python train.py --n_kv_head=1 --tie_embeddings=false --batch_tokens=16384 --dataset="wikipedia_en"
Each number is 128 + 32 x the weight over its row's rms, rounded and kept within 0 to 255. Layers, rows and columns count from 0. The size above them is the row's rms in percent of the matrix's.

# layer 4 MLP gate, 256x96, rms 0.116, rows 196-219, columns 0-95
size [ 90 110  91 106  90  91  94  94  99 128 103 105 107 112  81  81  82 113  96 109  95  95  87 105]
[[130 134 104  60 120 132  97 151 124 138 104  80  86 140  71  34 132 100  57 139  95 130  83 101  83 133 130 113  86 132  90 159 141 134 139 121 131  84 105 136  94 158 145 192 160 166 189 108 117 143  95 102 141 121  74 114 107 114 101 150 140 113 144 147 147 121 124 164 117 129  93  77 112 101 105  69 167 161 131 141 144 172 153 178 100  72 105 100 103 142 186 115  72  97 115 167]
 [121 155 111 139 174  93 107 147  97 107 180 149 136 185  82  78 123 138 130 126 190 151 124 115 114 148  88 162  94 167 128 128 155  58 115 133 162 120 120 109 159  94 120 214 131  92 128  74 143 132  74 129 106  47  98 181 140 156  98 102  89  95 145 152  88 173 146  87 129 141 151  79 178  74 102  98 124 137 141 128 106 159 113 145 122 110 153 113 173  59 115 132  80 140 119 142]
 [145 138 126  90  69 165 130 113 100  99 141 169 127 173 136 108  98 112  75 131 130 121  51 115  93 119 158 142 168 154  97 167 134 185  68 121 113  84 104 145 142 124 118 183 137 136  98 160  99  76 111 130  96  66  98 199  73 133 179 137 116 150 181 158 129 102 141 168 113 115 142 133 117 151 103 114 119 170  91 121 169 127 178 163  82  83 164 150 153 106 128 119  61 157  79 122]
 [112 144 161  59 102 126 122 122 127 148 138 140 193 161 164 168 112 123 164 134 122 181 141 121  94 141 137 187 155  99 160 143  96  71 146 128 181 116  78  74 134  99  70 148 158 167 141 145  83 126 149 113 118 184  91  85 154 139  68 137 120 150 111 121 109 112 119 113 168 116 139 101  59 196 123  93 177 140 106  90 165 161 173 121 125 195  98 149 125  98  86  87 107 129 124 160]
 [217 145 107 158 177 126 124 119  29 155 162 111 153  90 142 110  51 127 127 130 167 132 149 169 126  78  87  55 127 159 160 167 106  85  78  90 145 120 152 120 112 140 143 159 142  94 147  80 100 103 172 105 116 156 172 133 153 160 191 168 184 113  83  97 109 141 124 156 102 114 101 135  96 112 132 118 124 150 100 147 152 123 124 149 108 137 120 107 116 117 131  98 169 136 193  99]
 [183  99  99 134 114  96 171 178  45 131  84 142 104  64 113 118  90 100 111 124 169 154 155 133  99  68 126 121  55 157 115 156 121 128 116 110 106 137 110 130  64 158 130  41  94 121 135  99 126 114 120 160 140 172 161 151 111 127 161  92 133 139 121 127  95 123 160 152 112 107  42 128 107 124 140 142 104 134  61 117 178 129  73 175  91 166 133 136 113 147 113 121 183 123 152 100]
 [ 72  90 137 101  83 176 108 162 153 110 155 140 184  85  96  94 154 137 127 110 134 142 124 158 125 124 186 174  92  99 145 109  87  92 166 120 105 144 164 131 168 146 137 114 106 142 186 169 139 147 131  62  79 121 108 122  90 158  95 148 141  68 125 180 165 153  74 152 146  97 122 169 132 111 158 123 135  87 150 169  75 132 163 113 147 168  83 155 156 101 166  73 151 194 101 101]
 [ 88 144 100 155  54 132  89 165  96 129  86 161 149 125 160 158  97 101 132 113 135 156  89 109  81 118 118 132 174 175 102 100  95 114  87 104 106 152 126 144 158 174 149 103 172 160  89  54 129 146 143 165  99 109  50 147 114 103 120 140 157 111 145 147 146 101 117 138 158 115  81 164  89 161 164 122 199 113  56 122 116 155  90 165 160 105 114 151 121  64  73 152 134 118 166 105]
 [100 193 119 180 104 134 114 159  86 189 172 117 156 159  90 114  66 100  97  68 204 117 125 191 106 109 128 139  59 132  79 180 166 121 125 137 131 130  98 103 176 138 130 152 120 118 115 111 139 193 103 141 149 157 126 114  89 171 135 147 128 125 117 120 181 123 138 158  94  90 125 173 103 171 206 132 118  69  82 120 147 140 120 142 149 127 106  91  87 135 128 165 138 124 170 126]
 [101 137 136 118  66 170 161  85 144 111 134 144 119 155 157 159 130  91 156 165 133  38 180 120 194 166 120 110 158 129 140 146  97 116 154  81 135  94 165 154 112 182 178 130 160 149  89 122 108 159 121 113 147 112 118 164  44 130 131  82 111 193 122 108 178 146 142  75 126 154 130 130 149 133 105  77 108 220 111 130  90 144  65 119 146 137 162 135 118 143  95 141 108  95 122 128]
 [115 120 131 149  83  58 166 127 144 112 132 123 154 123 103  87 105 149 125 147 167 176 146 149  81 141 143 129 139 143 152 121  93 141 197 127 140 172 102 151 125 149 119 111 114 131  92 158 109 119 136  96 102  98 124  81 170  97 101 180 127 105 108 158 204 117  98 179 119  66 190 125  69 132 117 122 174 137 157 124 153  89 106 164 103 110  84 168 174 153  66 124 109  61 106 204]
 [136 130 156 194 100 123 124  92 102 109 120 140 157 138  67  34 123 121 102 123 116 177 127 109 132 123 121 105 163 172 118 121  73  94 151 144 125 141 195  95  75 219 149  67 141 102 179 103 143  84  94 167 163 115 156 167 132 144 129 101 159 165 179 177 145  91 153 128 120 144 109 135  90 144 161 138 149 133 132 137 164 135 112  58  77 122 134 144 112 111 173  77 108 147 132 119]
 [162 157 135 144 192 133 155 173 119 116 113 131 156 123 104 146 134 203 155 100 142 107 147  78 132 106 107 109 129 161 104 100 121 101  39  71 107 134 101 125 136 151 155 176 177 139 126 116  87 150 104 162 158 121  73 153 103 140 165  68 146 135  85 119  96 106 121  82 149 125  97 153 173 164 123  92 212 161 138 156  76 167 108  94 103 128 136 115  83  75 104 128 116 199 135 116]
 [166  82 137 151 138 145 111 164 147 126 184 133 151 198 150  96 130 147 170  54 136 134  79 149 109 155 146  79 129 102 127  98 155 191 179 167 145  78 172 111  93 126 154 168 110  55 134 109 166 134 117 183 103 101 122 127 106 181  80  92 105 141 176 132  44 139 132 151 143 166 159 150  77 146 125 109 106 125  76 149 124 127 137 189 129 103 114 133 160 129 122 122 157 169 110 145]
 [161 123 126 127 112  91 144  98 105 154  85 104 119 152 176 123 171 147 110 120 177 154  92 147  76 117  99 142 130 119 192 102 139 108 177 120 103 116  79 140 130 150 124  66 108  84  82 146  77 179 149 122 127 172 124 178 161 103 116 129 161 120  98  84 117 135  96 168 178 114 166  96  62 122 116 151 180 118 183 155  75 133 157 142 113 204 148 171 214 135 103 120 128 118 148 134]
 [145  84 100 140 191  93 119 135 121 144  98 110  96 103 153 140  88  86 128  72 121 190 144 115  88 142 119 108 151 155 130 151  64 120  54  40 151 151 103 116 140 152  98 119 124 158 134  83 147 128 159  95 144 106 116  59  96 114 167 146  94 123  87  98 128  95 134 134 123 108 119 160 122 127 150 145 127 104 138  60 119 159 147 148 144  55 141 112 113  20  98 152 158  92 145 129]
 [211 142 115 119 175  79 162 128 116 114  75 127 130  99 125 138 145 158 121 100 196 101 123  64  73  78  90 106 157 200 155  63  63 151  80 125 130  85 138 112 105 133 117 143 132  91 136 157 106 135  58 123 102  95 134 133 151 109 118 157 133 184 140 129 133 129 160 151 163 148  95 152 138 137  53 137 136 146  93 132 133  95  87 144 100 138 131 173 182  97  70 115 116 140 124 142]
 [ 75 158 103  51 109 129 128  88 164 129 140 145  81 140 137 157  94 195 151  93 117 130 137  79 107 111 195 133  89 134 127  73 136 116 168 142 135 114 146 121 133 120 137 215 130 123 111 102  75 151 112 117  96  96 125 156  91  81 120 159 113 121 105 198 130 113 152  95 151 166 152 150 149  89 125  78  68  99 191  91 106  92 138 176 135  94  76 126 151 101 148 108 180  97 126 127]
 [127 127 150  83 102 160 138  90 147 104 130 120 128 108 112 141  22 111 115 104  95 147 138  63 138 154 138 143 147 176 167 148 114 143  81 127  90 102 147 113 161 115 162 114 156 209 184 106  99 155 123 120 175  80 113 140 128 173 171 153 166 167  99  93 131 132 124 109 127 138 138  40 124 155 117  82 173 140 123 114 102 103  80 164 144  72 138 167  78  87 111 141  96 138 166  98]
 [112 100 131 145 124  98 118 114 126 142 141 100 169 102 159 122 129 191 155  92  67 166 163 117 140 107 149 129 101  85 208  80 112 177 130 121 122  99  49 140 116 131  99 156 152 103 180 177 138 134 134 104 125  96  95  79 154  98  97 118 128 110 125 108 165  91  98 175 133 134 131 143  93 142 194 191 116  57 171 132  85 148 116 151 197 150  79 121 144  82 155 142 161 110  91 142]
 [133 137  79 162 142  83  93 144 143 125 134 141 124  86  94  60  69 122 170 148 130 195 178 140 155 134  86 121  61 135  96 198 118 150 113 148 181 115 165 176 104 144  88 152 138 111 113 136 138 122 116 134 184 121  84 112 153 132 177 152  93 108 148  90 109 151 143 111 196 107 124  82  91 185 185 135 149  99  89 169 146 112 141 174  84  99 157 152 117 116 105 140  91 130 143  84]
 [118 162 121 137 137 111 155 155 137 150  45 132 182 164  81 116  81  82 121  89 155 135 137 102 138 105 133 168 100 113 114  81 114  95  79 130 132 138 138  68 160 161 169 128 154 129 125  98  95 178  58 180  94 128 168 154 140  95 154 139 150 154 160 120 133  90 162 207 126  93  84  72 157 174 167 141 185 130  88 151 143 106  96 106 132 127  90 133 170 117 159 124 105 113 150 185]
 [132 117 150 137 121  55 147 157  66 187 103 157 123 155 149  82  84 144 185  83 132  88 172  88 132 119 139 118 127 113 152 151 153 137 130 145 102  90 110 158  98  88 143 160 143 130 146 124 174 202 136  70 143 182 156 144 136 176 133 181  78 101 174 136 135 108  94 160 158 163 208 108 116 112  99  90 130 105 160 119 154 108 138 182 187 144  89 108 169 143  99 134 168 136 132 119]
 [109 151 132 123  99  90  85 129 141 187 137 138 110 113 112  95 126 126  88 148 102 133  98  86 101 167 125  88  97  85 132 155 179 111 194 141 139 137  55 159 130 108  42 122 158 161 141 115 115 134 164 122 114 123 108 156 134 182 107 109 109  93 181  73 128 153 108 131 146 161 135 100 159 138 140 135 184 101  62 127 175 177 173  97 179  53 128 135 121 121  71 166  96 142 109  88]]
# layer 4 MLP up, 256x96, rms 0.109, rows 196-219, columns 0-95
size [ 86 109  94 108  98  90  90  89 102 124 104 110 106 107  84  87  79 113  95 113  96  88  90  98]
[[139 140 140 174 139 102 134 179 114 136 121 167 142 109 170 175 118 117 188 143 187 154 157 174 150 115 114 184  90  69  87 117 134 119 105  93 173 159 131 143 107 141  93  38 126 151  91 108 114 166 123 168 147 114 142 159 134 143 163 153 133 159 151  56 149 109 138 131 121 113 146 187 142 155 175 189  92 128  76 144 146 143  99 108 160 162 141 149 134 113 102 138 144 104 229 117]
 [104 135 140 128 165  96 158 175 117  96 173 119  70 200 104 107 159 130 153 191 124 104 124  96 133 135  91 128 103 156  74 152 168  79 124 156  79 135 155 149 125 134 131 135 135  72 126 124 176 119  74 136  92  75  89 167 115 195  97  86 139 139 121 196  76 144 118  57  77 161 197  99 161 102 106 127 143 121 130 136  84 147 136  96 124 123 177 101 141 158 131 120 140 156 114 122]
 [166  66  69 155 155 140 168 127  84 113 144 110 101  71 129 126 153 100 172 171 119 123 162 143 155  93 130 154 157 169  89  62  86 118  89 116 136  76 144 114 145 153 126  72  78 149 132 124 167 145 154  95 131  75 145 124 173 116  88  93 160 131  95  85 135 164 183 110 162 120  78 102 167 115 114 121 122 132  95 119 107  95 108  89 168 172 107 139  87 141 126  67 176 107 191 104]
 [108  82 155 116 103 150 108 114 157 161 122 149 125 165 144  77  92 109 122 159 177 123 139  78 122 115  83 161 110 135 159  94 145  98 181 140 145 115 139 136 133 140  97 169 160 108  91  70  62  56  71  73 150 154 191  97  72 164 135 126 142  88  79 128  83 149 113 104 114  96 132  83 106  94 128 102 121 138  82  93 136 126 146 189 100 127 170  84  74 133  96 162 123  93  89 135]
 [ 88 116 111 129  58 174  86 113 139 168 146 144 103  55 120 158 172  91 205  56 133 116 144  96 150 118 171 150 121  80  86  67 138 163 138 178 188 116 142 124 135 117  89 107 109  91 129 125 143 129 165 157 152 117  95  88 156 138  99  64 141  96 149  79 125 111 158 148  73 130  93 154 116 149 116 136 130 132 162  83 115 112 112 177 122 171 102 124 112 195 125 157 138 167 119 157]
 [110 148 158 124 160 133  86 111 141  37 137 121 131  94 119 159 202 163  87 132 148 134 111 163  88 130 120 149  90 135 195 151  94  99 131 194 151  94 119 173 175 123 117 151 163 124 176  84 180 103 115 119  92 171 116 185 142 156 105 117 139 171  98 131 120 103  69 148 148 162 127  77  44 131 100 111 129 130 148 137 125 102 160  78 142 201 120 145 128 159 129 103 131 123 164 113]
 [150 136  59 101  72 143 149 108 117 138 141 175  68  77 136 167  93 135  72 115 101  96 133  90 169 143 169 107 133 165 111 185 117 152  89 179 135 143  95 119 121 126 119 136 128 134 115 137  91  95  86 120 138  94 133  83 137 107 154 151  86 158  99 122 105 176 175  91 108 165 181 192  70 121 121 145 133 150 126 125 169 126  87 110 105 143 190  93 189 173 135 163 123 132  75  78]
 [153 136 102 141 100 104 134 165 144 113  87 140  97 122  81 129 148 165  88 143  79 107 140 136 155 100 122 131  83 141 181 102 130 144 155  80 190 177 123  68 175 169 159 144 159  82 149 112  81 115 116 115 114 137 111  89 138 137 188 121 125 129 102 114  91 145 146 141 108 199 104 180 114  53  50 128  71 172 125 129 145 180  78 135 146 134 179 182 176 141 138 100 122 113 125 122]
 [ 90 111  91 154 112 133 137 157 100 152 151  79 145  55 145 149 125 128 165 120 171  84 135 178 154 128 169 168  98 157 160 169 149 120 124 157  96 116  96  81  76 172 156 185 136  92 129 159 105 140 113 115 136  78  47 102  68 125 204 171 108 166 138 135 182 143 111 142 112 123 127 124 116 149 128 185  98  99  65 168 154  86 101  88 134 146 107 126 130  97 171 141 111 157 116 110]
 [141 100  91 121 157  95 166 198 136 141 133 152 122 111 151  75 191 167  94  70 173 133 118  98  97  68 162 210 150 129 115 157 124 179 115 178 122 125 157  93 163 134 106 177 158 101 178 146  86 118 107 125  44 130 136 137 129 145 143 130 118  87 174 145 104 104 126  95 140 114 172 160 128 111 107 159 102  91 145 110 136  65 122 142  74 124  87  80  80 126 145 106 136 150 138 161]
 [105 120 129  53 150 189 144 129 197 109  94 186 170 119  78 116 139 111 122 109 140 170 108 119 168 132 118 115 125  61 136  86 166 108  51 143 154  90 114  91 166 129 154 187 144 113 155 147 114 122 139 160 135  58  83 183 121 139 141  88 145 123 143 139  79 161 101 148 138 116 114 140 125  96 139  77  65 111 154 119 104 183 139 138  96 111 150  75 142 106 162 178 135 142 174 118]
 [137 112 115 127 114 125 137  87 169 175 119 162 119 212 127 124 152  43 182 142 113 141 115  85 152 141 104 156 154 129 123 100 137  93  95 177 163 124 171 180  81 136 134 139 149 130 127 140 101  82  83 141  91 126 124 142 149 140 117 144 111 115  92  69 200 129  74 158 119  95  81 163 125 175 201  90 115 163 155  91 119  83 136 121  99 132  93 165  99 121 109  80 124  65 117  99]
 [128 122  80  84 210  26 120 113 168  82  79 108 149 156 103 134 165 163 142  93  42 153 151  92 145 104 112 131 138 114 119 117  92  96  86 110  79  44 145 107  95 155 110  96 156 172 160  97 156 176 165  92 146  88 134 133 148 103 148 104 145 159  80 114 116 102  92  99 112 149 148  99 123 129 100 132 152 162 115 119 131 159  95  95 146 116 108 163 148 103 151 136 133 161 163 137]
 [110 118 169 129 135 117 146 104 102  50 147 127 183 142 163 139 147 155  90 182 125 110 131  83 119  74 117 113 160 156 104 181  45 153  76 114  84 153 109 121 179 111 148  57 156 138 116 155 122 122 147 162 177 158 119 101 136 147 224 114 133 178 110 108 141 132 149 171  77 150 116 150  98  90 118 164 146 125 150 102 105 129 148 120 155 120 139 162 124 101  84 186 178 119 118  92]
 [156  64 104 120 111 147 172 158 116 196 169  80 128  98  64 131 125  49 137 170  98 120 131  69 100 189 132 149 176 162 100 111  56 144 106 118 147  65 108 143 135 122 137 165 145 114 148  94 161  83 108  93 113  70 144  81 108 167  84 130 145  92 149 126 123 147 160 132  95 111  85 101 169 129 111 154 114 115 103 126 133 107 119 114 146  72 171 166 123 179 147  96 122 126 158 105]
 [152  80 159 143 148 143 149 144 139 169  92 116 114 168 114  97 147 109 103 169 161 143 180 145  94 100  86 164  81 141 115 170 145 110 130  91 139 133 198 160 122 114 117 111 117 102 101 119 114 138  95 191 145 192  91  88  75 115  95 166  99  76  70 168 112 194 160  72 130 129  90 116 137  47 121 133  79 119 177 116 158 115 134 127 186 154 118 158  93 128  72 137 121 111 125 121]
 [ 79  97 128 114 128 155  94  81 159 109 220  94 121 156 161 122 101 166 133 107 169 159  93 110 199 130 125  92  90 134  89 117  81 142 145 138  74 166 118 204 107 104 140 163 171 158 110 172 130 130 146 121 148 125  95  79 119 174 107  95 111 128 171 163 147 144 101 162 141 152  92  70 158 152 151  96 156  96 116  89 100  89 152 105 135 198 105  98  80 121 152 150 161 153 132 150]
 [122 171 144 103 143 123 118 165 144 176 119  91 151 210 110 134 137 138 120  77  86 128  70 132 109 124 123 111  92  52 135 146  61  99 133 179 174 145 100 166 112  81 114 181 111 143 156 107 130 117 114 197 145  97 113 156 155 127  91 120  68 113 104 146 152 109 165 132 110  97 115 139 109 159 178 125 113 105 131 128 102 155 220 204 164 142 117 126  88  94 119 100 144 100 167 113]
 [175 136 168 160  92 100 148 107 117 143 142 104  86 162 126  64 149 131 130 149  54  88 183 136 118  92 136 140 150 129 132 158 117 153 111 179  96 142 151 159 102 162 196  89 129  75 116 129 119 153 162 120 194 127 143 129  84 188 161 144 120 126  98 116 127 196 126 169  92 171 131 138 120 155 165 173 124 123 154  94  70 130 139  65 175 116 123 147 108 101 208 134 177 141 135  99]
 [143 167 156 154  92 152  91 140  79 137 147 121 100 148 108 196 154  80 116  89 187 163 119 182 172 172 115 182  77 147 129 117 124  87  91 126 163 188 109 157 129 101 105 123  67 140 120 108 161 140 114  83 180 123 134 114 124 137 123 122 127 162 160 120 107 153  83  91 121 157 161  74 124 116 107  31 113 153 148  68 162 166 143 144 146 121 145 198 138 104  87 125 124 160 140 122]
 [ 92  90  70 171 147 121 144 138 170 117 146 122 111  76 115 132 100 162 174 168 130 115 139 101 186 162 143 101  84 145 159 134 126 110 123 114 105 100 174 140 113 185 138 139 108  86  69 148 181 180  93 139 122 147 106  70 147 111 141 152 123 156 105 157 105 225 170  98 155 152 179  91  99 150 132 139 113 105 108 180 140 137 101 113 115 112 160 121 112 109 144  80  89 181  45 114]
 [144 108 103 144 137 108 150 107  37 102 133 117 143 149  95  64 160 176  79 173 123 108 134 111  79 118 121 138 128 103  76 122  98  86 174 100 160 141 129 108 104 131 106  94 143  99 111  93 118 135 171  81 109 113  36 145 123 169  79 143  76 135 107 120 103  86 162 153 151 118 133 183 124  78 152 106 157 113 102  76 136 158  79 190 105 106 135 137 125 194  93  83 127 121 154 124]
 [113 134 137 101 110 160 117 121 148 161 114 116 190 112 174  25 152 130 140 146  98 120  97 130 125 154 148 107 170 146 124  90 105 170 188 134 118 166 132 164 151 114  63  83  96 123 111  90 137 177  93 152  96 109 144 155 130 139  51 158 157  89  71  42 108 122 125 106 124 144  78 152 170 123 153 106 133 150 138 152 112 175 141 113  76 139 120 167 130 113 147  69 131  74 162 119]
 [177 107 179 130 169 155 152 165  82  72 100 125 124 148  86 142 133 103 188  62 120 135 146 115 146  74 107 125 160 100 119 121  91 150 132 142 134 144 199  53 127 179 160 105  84  90 141 103 159 101 119 139 159 123 182  76 134 117 142 155 120 112  62 120 154  79 120 145  94  83 156 137 124 156 210 115 113 126 190 155 124  99 126 147 120 143 136 130 113 160 154  67 168 143 132 156]]
# layer 4 MLP down (transposed), 256x96, rms 0.0962, rows 196-219, columns 0-95
size [ 83 101  96 107  96  91  89  90  99 110 105 105 109 106  87  87  85 117  95 111  99  93  94  99]
[[111 158  80 127 122 140  67 170 130  88 154 143 137 195  94  72 108 115 163 129 176 124 103 138 113 136  99  83 102 133  91  97 146 158 163  57 148 135  96 142 104 100 134 132 152 108 183 121 121 152 202 111 143  76  96 123 193 169 111 142 158  74 164 129 197  95 163 178 151 148  89 134  94 135 102 128 115 125 110 121 128 123 165 150 116  77 157 155 103 131 107 152  89  58 165 124]
 [128 102 125 145 104 183 101 121 145 133  76 120  85 125 150 134 124 148 149 113  87  66 138 148 152 142 143 129 123  98 164 173 123 170  98 149  58 108 117  82 143 149 197 107 122 179 189 140 139  84 105 107 115 163 115  84  43 141 165 111 155 156 169 150 131  92 113 168 199 116 138 171  58 123  94 139 124 109 115 131 180  80  77  90 119 146 107  89 120 142 160 102 143 140 124  84]
 [120 173  74  85 122 129  86 108 166 111 121 107 128 170 102 154  86 190 106  65 134 166 131 121  54 124  61 143  74 105 185 150 146 149 101 126 144 157 156 174 114 117  96 153 140 120  91 115 141 136 137 172 133  85 144 137 127 155 124 133 120 236 139 132 183  59 143 138 155 137 123 183 134 142 182 131 122  96 113 115 186 130 140 155 172 128 128 162 116  94 126 125  80 103 119 143]
 [126  85 165  95 123 138 132 119  70 134 118 161 121 173  76 151  72  70 113  76 127 124 162  91 126 154 207 142 146 172 162 141 171 112 150 120 130 120 173  95 101 117 164 122 146 103 157  81 121  70  74 164 143 133 162 153 151 140 106 141 149 146  99  76 104 170 167  74  90 149 153 170  94 149 125 156  85 108 108 111 115  91 135 167 100 101 134  97  66  80 112 179 156 163 147 157]
 [ 87 172 148 109  87 143 160 130 115 143  83 151 119 120 146 109 111 153 140 109 166 144  76  67 153  67 195 129 114 137 198 115  84 112 143  97 122 170 136 132 115 120 146 133  89 158 157 116 134  98 111 136 131 111 121 147 145 162 150 105 126 160 147 121 128  90  96 140 104 150 171 128 102 174 138 250 108 169 158 118 140 162  82 112  70 138 108 135 117 163 163 158 168  73  83  62]
 [151 161 172 162 145 152 111  78  96 178  64  45 122 137 133 105 125  77 115 142 135  86  64  97 140 180 125 136 146 148 136  92 102 109  95 110 161 123 133 133 165  48 165 151 162 166 104 147 103 125 122 142 154  84 104 212 103 116 152 130 139 132 110  65 101 125 130 107 144 128 176 161 176 126 119  94 115 178 129 136 114 139 150 120 151 112 184  65 147 156 153 102 110 184 110 146]
 [120 122 158 164 170 126  97  98 123 138 116 114 133 168 135 110 108 102 169 186  89 120 106 154 132 154  77 146 131 119 107  62 128 103 204 102 166 125 136 179 109 124 123 101 105 111  96 110 136 144 115 173 192 185  88 171 244 103 127 106 157 141 132 128 172  91  84 107 116 125  87 142 171 154 103  97 161 134  98 156 138 151 141 138 164 148 166 161 132  88 130  84 110 112 180 176]
 [104 121 148 153 200 148 108 153 198 105 151 132 121 170  63 112 131 162 121 174 152 113 165 155  72  73 115 108 171 137 155 107 132 136 186 141 137 106 124 135  57 133 121 203 147  93 138 173  74 146  85 127 126 138 151 138 210 145 170 115  86 141 115  94  96 120 171 142  92 161 110 119 170 115 117 147  91 133 184 107 103 166 122 122 137 139 172 163  72 119 147 117 112 100  97 144]
 [126  86 129 114 136  97 175 142 131 126 142 146 104  83 132 197 183 106 148 107 112 164  99 106 139 132  91 137 201 146 195  95 122 174 129 140  79 177 114  94  73 147 127 117  65 115  85 177  77 137 168  82 117 111 128 147 135 118 160  83 176 166 137 139 156 110 122  97 127 178 167 123 113 161  50 137  92 146 106 119 110 138 124  73 160 153 196 116 107 109  92 120  80 134 132 131]
 [106 146 129 136 134 133  69  37 143 129 115  99 169 148 133 153  74  70 157 188 116 131 110 111 159 196 106  47 139 124 128  46 129  89 138  86 126 123 147 151 114 150 166 112 147 190  74 106 188 146 160 151 176 142 136 123 175 108 137 148 132 149 136  92 139 131 125 155  97 144 121 110 152 142 132  88 132 185 122 156  90 189 135 130 134 129 157 180 140  87  89 141 115  96 122  98]
 [101 154 130  87 109 143 126 174 118 104 144 127 151 140 105 107 104 147 103  80 203 118 178 155  90 113 141 179 156 136 101 171 110 104 172 123  66 138 119 106 161  94  48 129 116 148 125 155 174 142 127 165 127 129  96 146  57 125 130 109  92 162 144 143 137 134  68  92 140 123 126  95 130 135 145 186 105  71 154 163 125 127 157 155  88 184  77 196 158  76  86 105 151 120 123 182]
 [ 71 155 106 159 118 129 109 122 115  59 141 126 177 114 164 124 118 169  90 163 116 134 134 103 155 109 124 152 162 146 131 110  86  77 153 185  54 159 110 128 183 167 200 145 127 122 111 168 151 124 130 121 154 130  84 107   0 141 115 113 106 157 218 155 118  80 104  89 120 138 129 139  80 135 120 125 154 134 145 133  82 113 150 113 120 142 143 148 135 142 161 103 135 154 162 142]
 [179  83 110  89 174 123 181 118 114 150  72 120 121 140 122 114  65  79 106 126 143  66 103 132  82 113 147 144 148  93  32 141 127 176  66 144 122 150 124  81 106  89 129 105 148 164 137 135 113 122 185 109  86 156 133 133 121 152 120 142 164 121 149 146 111  86 147  92 154 138 222 124 115 135  63 162 118 140  95 142 170 118 110 144  90 121 162 137 103 112 153 194 161 126 142  99]
 [156 198 141 132 142 102 179 164 186 166  67 106 156 127 112 129 144 115 108 151 120  92  82 126  92 129 116 158 119 126 127 119  99  44 115  98 181 119  92 124 114 105  84 148 121 159 153 129  61 165 125 153 180 137 141 143 103  64 115 174 159  76 137 118 157 114 116  83  74  82 129 116 125  97  87 116 102 118 131 121  86 147 130 146  98 136 147 181 135  80  90  81  55 110 168 141]
 [174 162 123 212 122 186  91 159 118 161 155 112  97 133 172  98  68 120 111 134 110 178  84 104 141 118 127 121 153 132  64 111 160 154 107 177  99 156 155 123 130 118 114 118 133 166 109  89 128 106  77 140  70 105  98 140 210  91 144 144 126 108 162 159 104 163 158 170 137  99  84 174 126 120 153  81 141 121 115  98 174 106 174 129 185  84  99 153 134 129 133  90 163  90 103 172]
 [110 133 105 145 155 112  83 174 165 168  85 158 118 103  94  81  92  87 141 147 123 131 147 140 149 133  31 145 110 136 116 122 174  89 173  85 106 151 152 144  81 203 193 137 152 101 139 106 118 150 121 166 182 165 124  60 177 113  78  94  93  83  91 136 138 123  96 104 179 136  95 116 105  81  98 134 110 146 117  68 129 105 129 150 140 153 100 143 140 140  89 143 134 167  97  96]
 [ 62 140 172 149  92 116 113 155 124 116 168 153 134  99  71 119 113  84  99 138  87  35 203 131 104 151 134 102 111  98 130 147 135 127 182 142 100 134 145 130 155  99 115  93  75 129 169 102  93 102 110 146 151 127 185 156  68 129 134 113 121 118  99 139 134  64  54  82  96 145 133 126 166 112 158 139 109  88 122 147  69 154 100 154 133  51 141 119 148  78 103 103 110 101 111 122]
 [ 36  99  89  75 137 157 111  73 156  97 114 167  77 135 163 206 143 149  96 168 173 143 128  94 151 132 110 149 161 102 165 140 160 202 151 146 112  91 187  81 138 135  90 153 136 145 132 119  89 122 114  97  99 139 166 126 149  82 119 169 135  99  75 168 112 144 153 114  93 173  91 140 155  83  83 115  89 191 149  98 122 118 116 165 126 125  89  99 156 131 106 125 143 113 128 104]
 [124  89 108 123 134 196 129 137 167 190 108 137  68 134 154 110 153 173 111 124 188 128 134 182 155 125  35 158 120  95 118 176 180 147 205  98  96  93 138 128  84 162 142 175  96  44 118 168 165 107 141 118 101 123 137 135 131 143  97 142 100 105 151 136 125 133 154 145 164 120 114 147 109 113  91 162 143 129  95 113 208 143 155 122 112 180 141 124 155 142 180 114 134 166 138 147]
 [134 144 138 158 106 168 136  98  48 161 155  52 192 152 144 116  93 134  96  94 152 170 141 174 124 151 165 210 120 102 165 128 103 150 151 120 137 114  92 153 117 157 134 120 146 126 186 159 155 117 111 127  75 139 114  48 153  58 140 135 139 112 133 162 171 102 146 170 148 122 208 139  70 124 190 137 142 148 163 128 124 112 122 140 158 129 122 152 137 133  90 139 144  74 114 101]
 [ 95  77 127 146 123 131 117 105 168 112 135 149 102 141 126 153 146 114 152 121 119 139 130 105 139 170 125  97 132 154 168 128 152 122 112 103 115 144 159 137 134 122 159 129 129 112  99 145 137 174 159 127  49 116 134  61  16  80 116 132  84 111  73 169 122 197 209 140 155 187 135  90 166  92  93  99 116 121 118 135  95 105 136 115 134 143 165 115 138 139 180  91  73 158  44 133]
 [105 112 143 203 157 178 157 140  77  97  82 203 168 148 171 114 152 136 160  94 156 136 106 158 151 119  94  80 110  73 101 179 174 100  78 146 116  82 132 130 112 143 119 113 135  60 135 106 155 116 102 147 133 116 181 164 201 163 153 104  78 171 134 165 134 149 157 177 124 115  95 126 100 147 147 104 129  82 119  95 133 107 110 124 155 116 105 159 146 115 119 145 148 184 195 118]
 [181 111 130 126 142 120 117 127 132 186 121  62 168 137 111  73 136 121 167  88 154 161  81 109 125 117 152  93  85  96 164  82 150 149  86 153  85 129 119  94 135 114 145 173 124 116 164  97 132 168  96 121  95 142 116 174 154 157  91 141  99 158 129 132  93 144 138 181  97 125 174 154 156  84 113  98 190  75 138 138 121 177  97 152 190 136  92 132 177 138 109 117 186  75 124  47]
 [110 108 125  96 180 142  75 164  88 165 135 150 134  97  90 160 120 107 143 127 145 150 129 129  70 108  63  93 146 153 122 136  55 135 141 145 177 128 102  80 185 106 121 150 105 126 151  76 122 156 171 145 184 103 115 122 220 157 105 118 111 124  82 106 162  87 100 155 184 144 119 152 175 158 155 108 180 161 119 118  88 171 164 103 133 100  89  93 107 191 153 118 119 143 100 119]]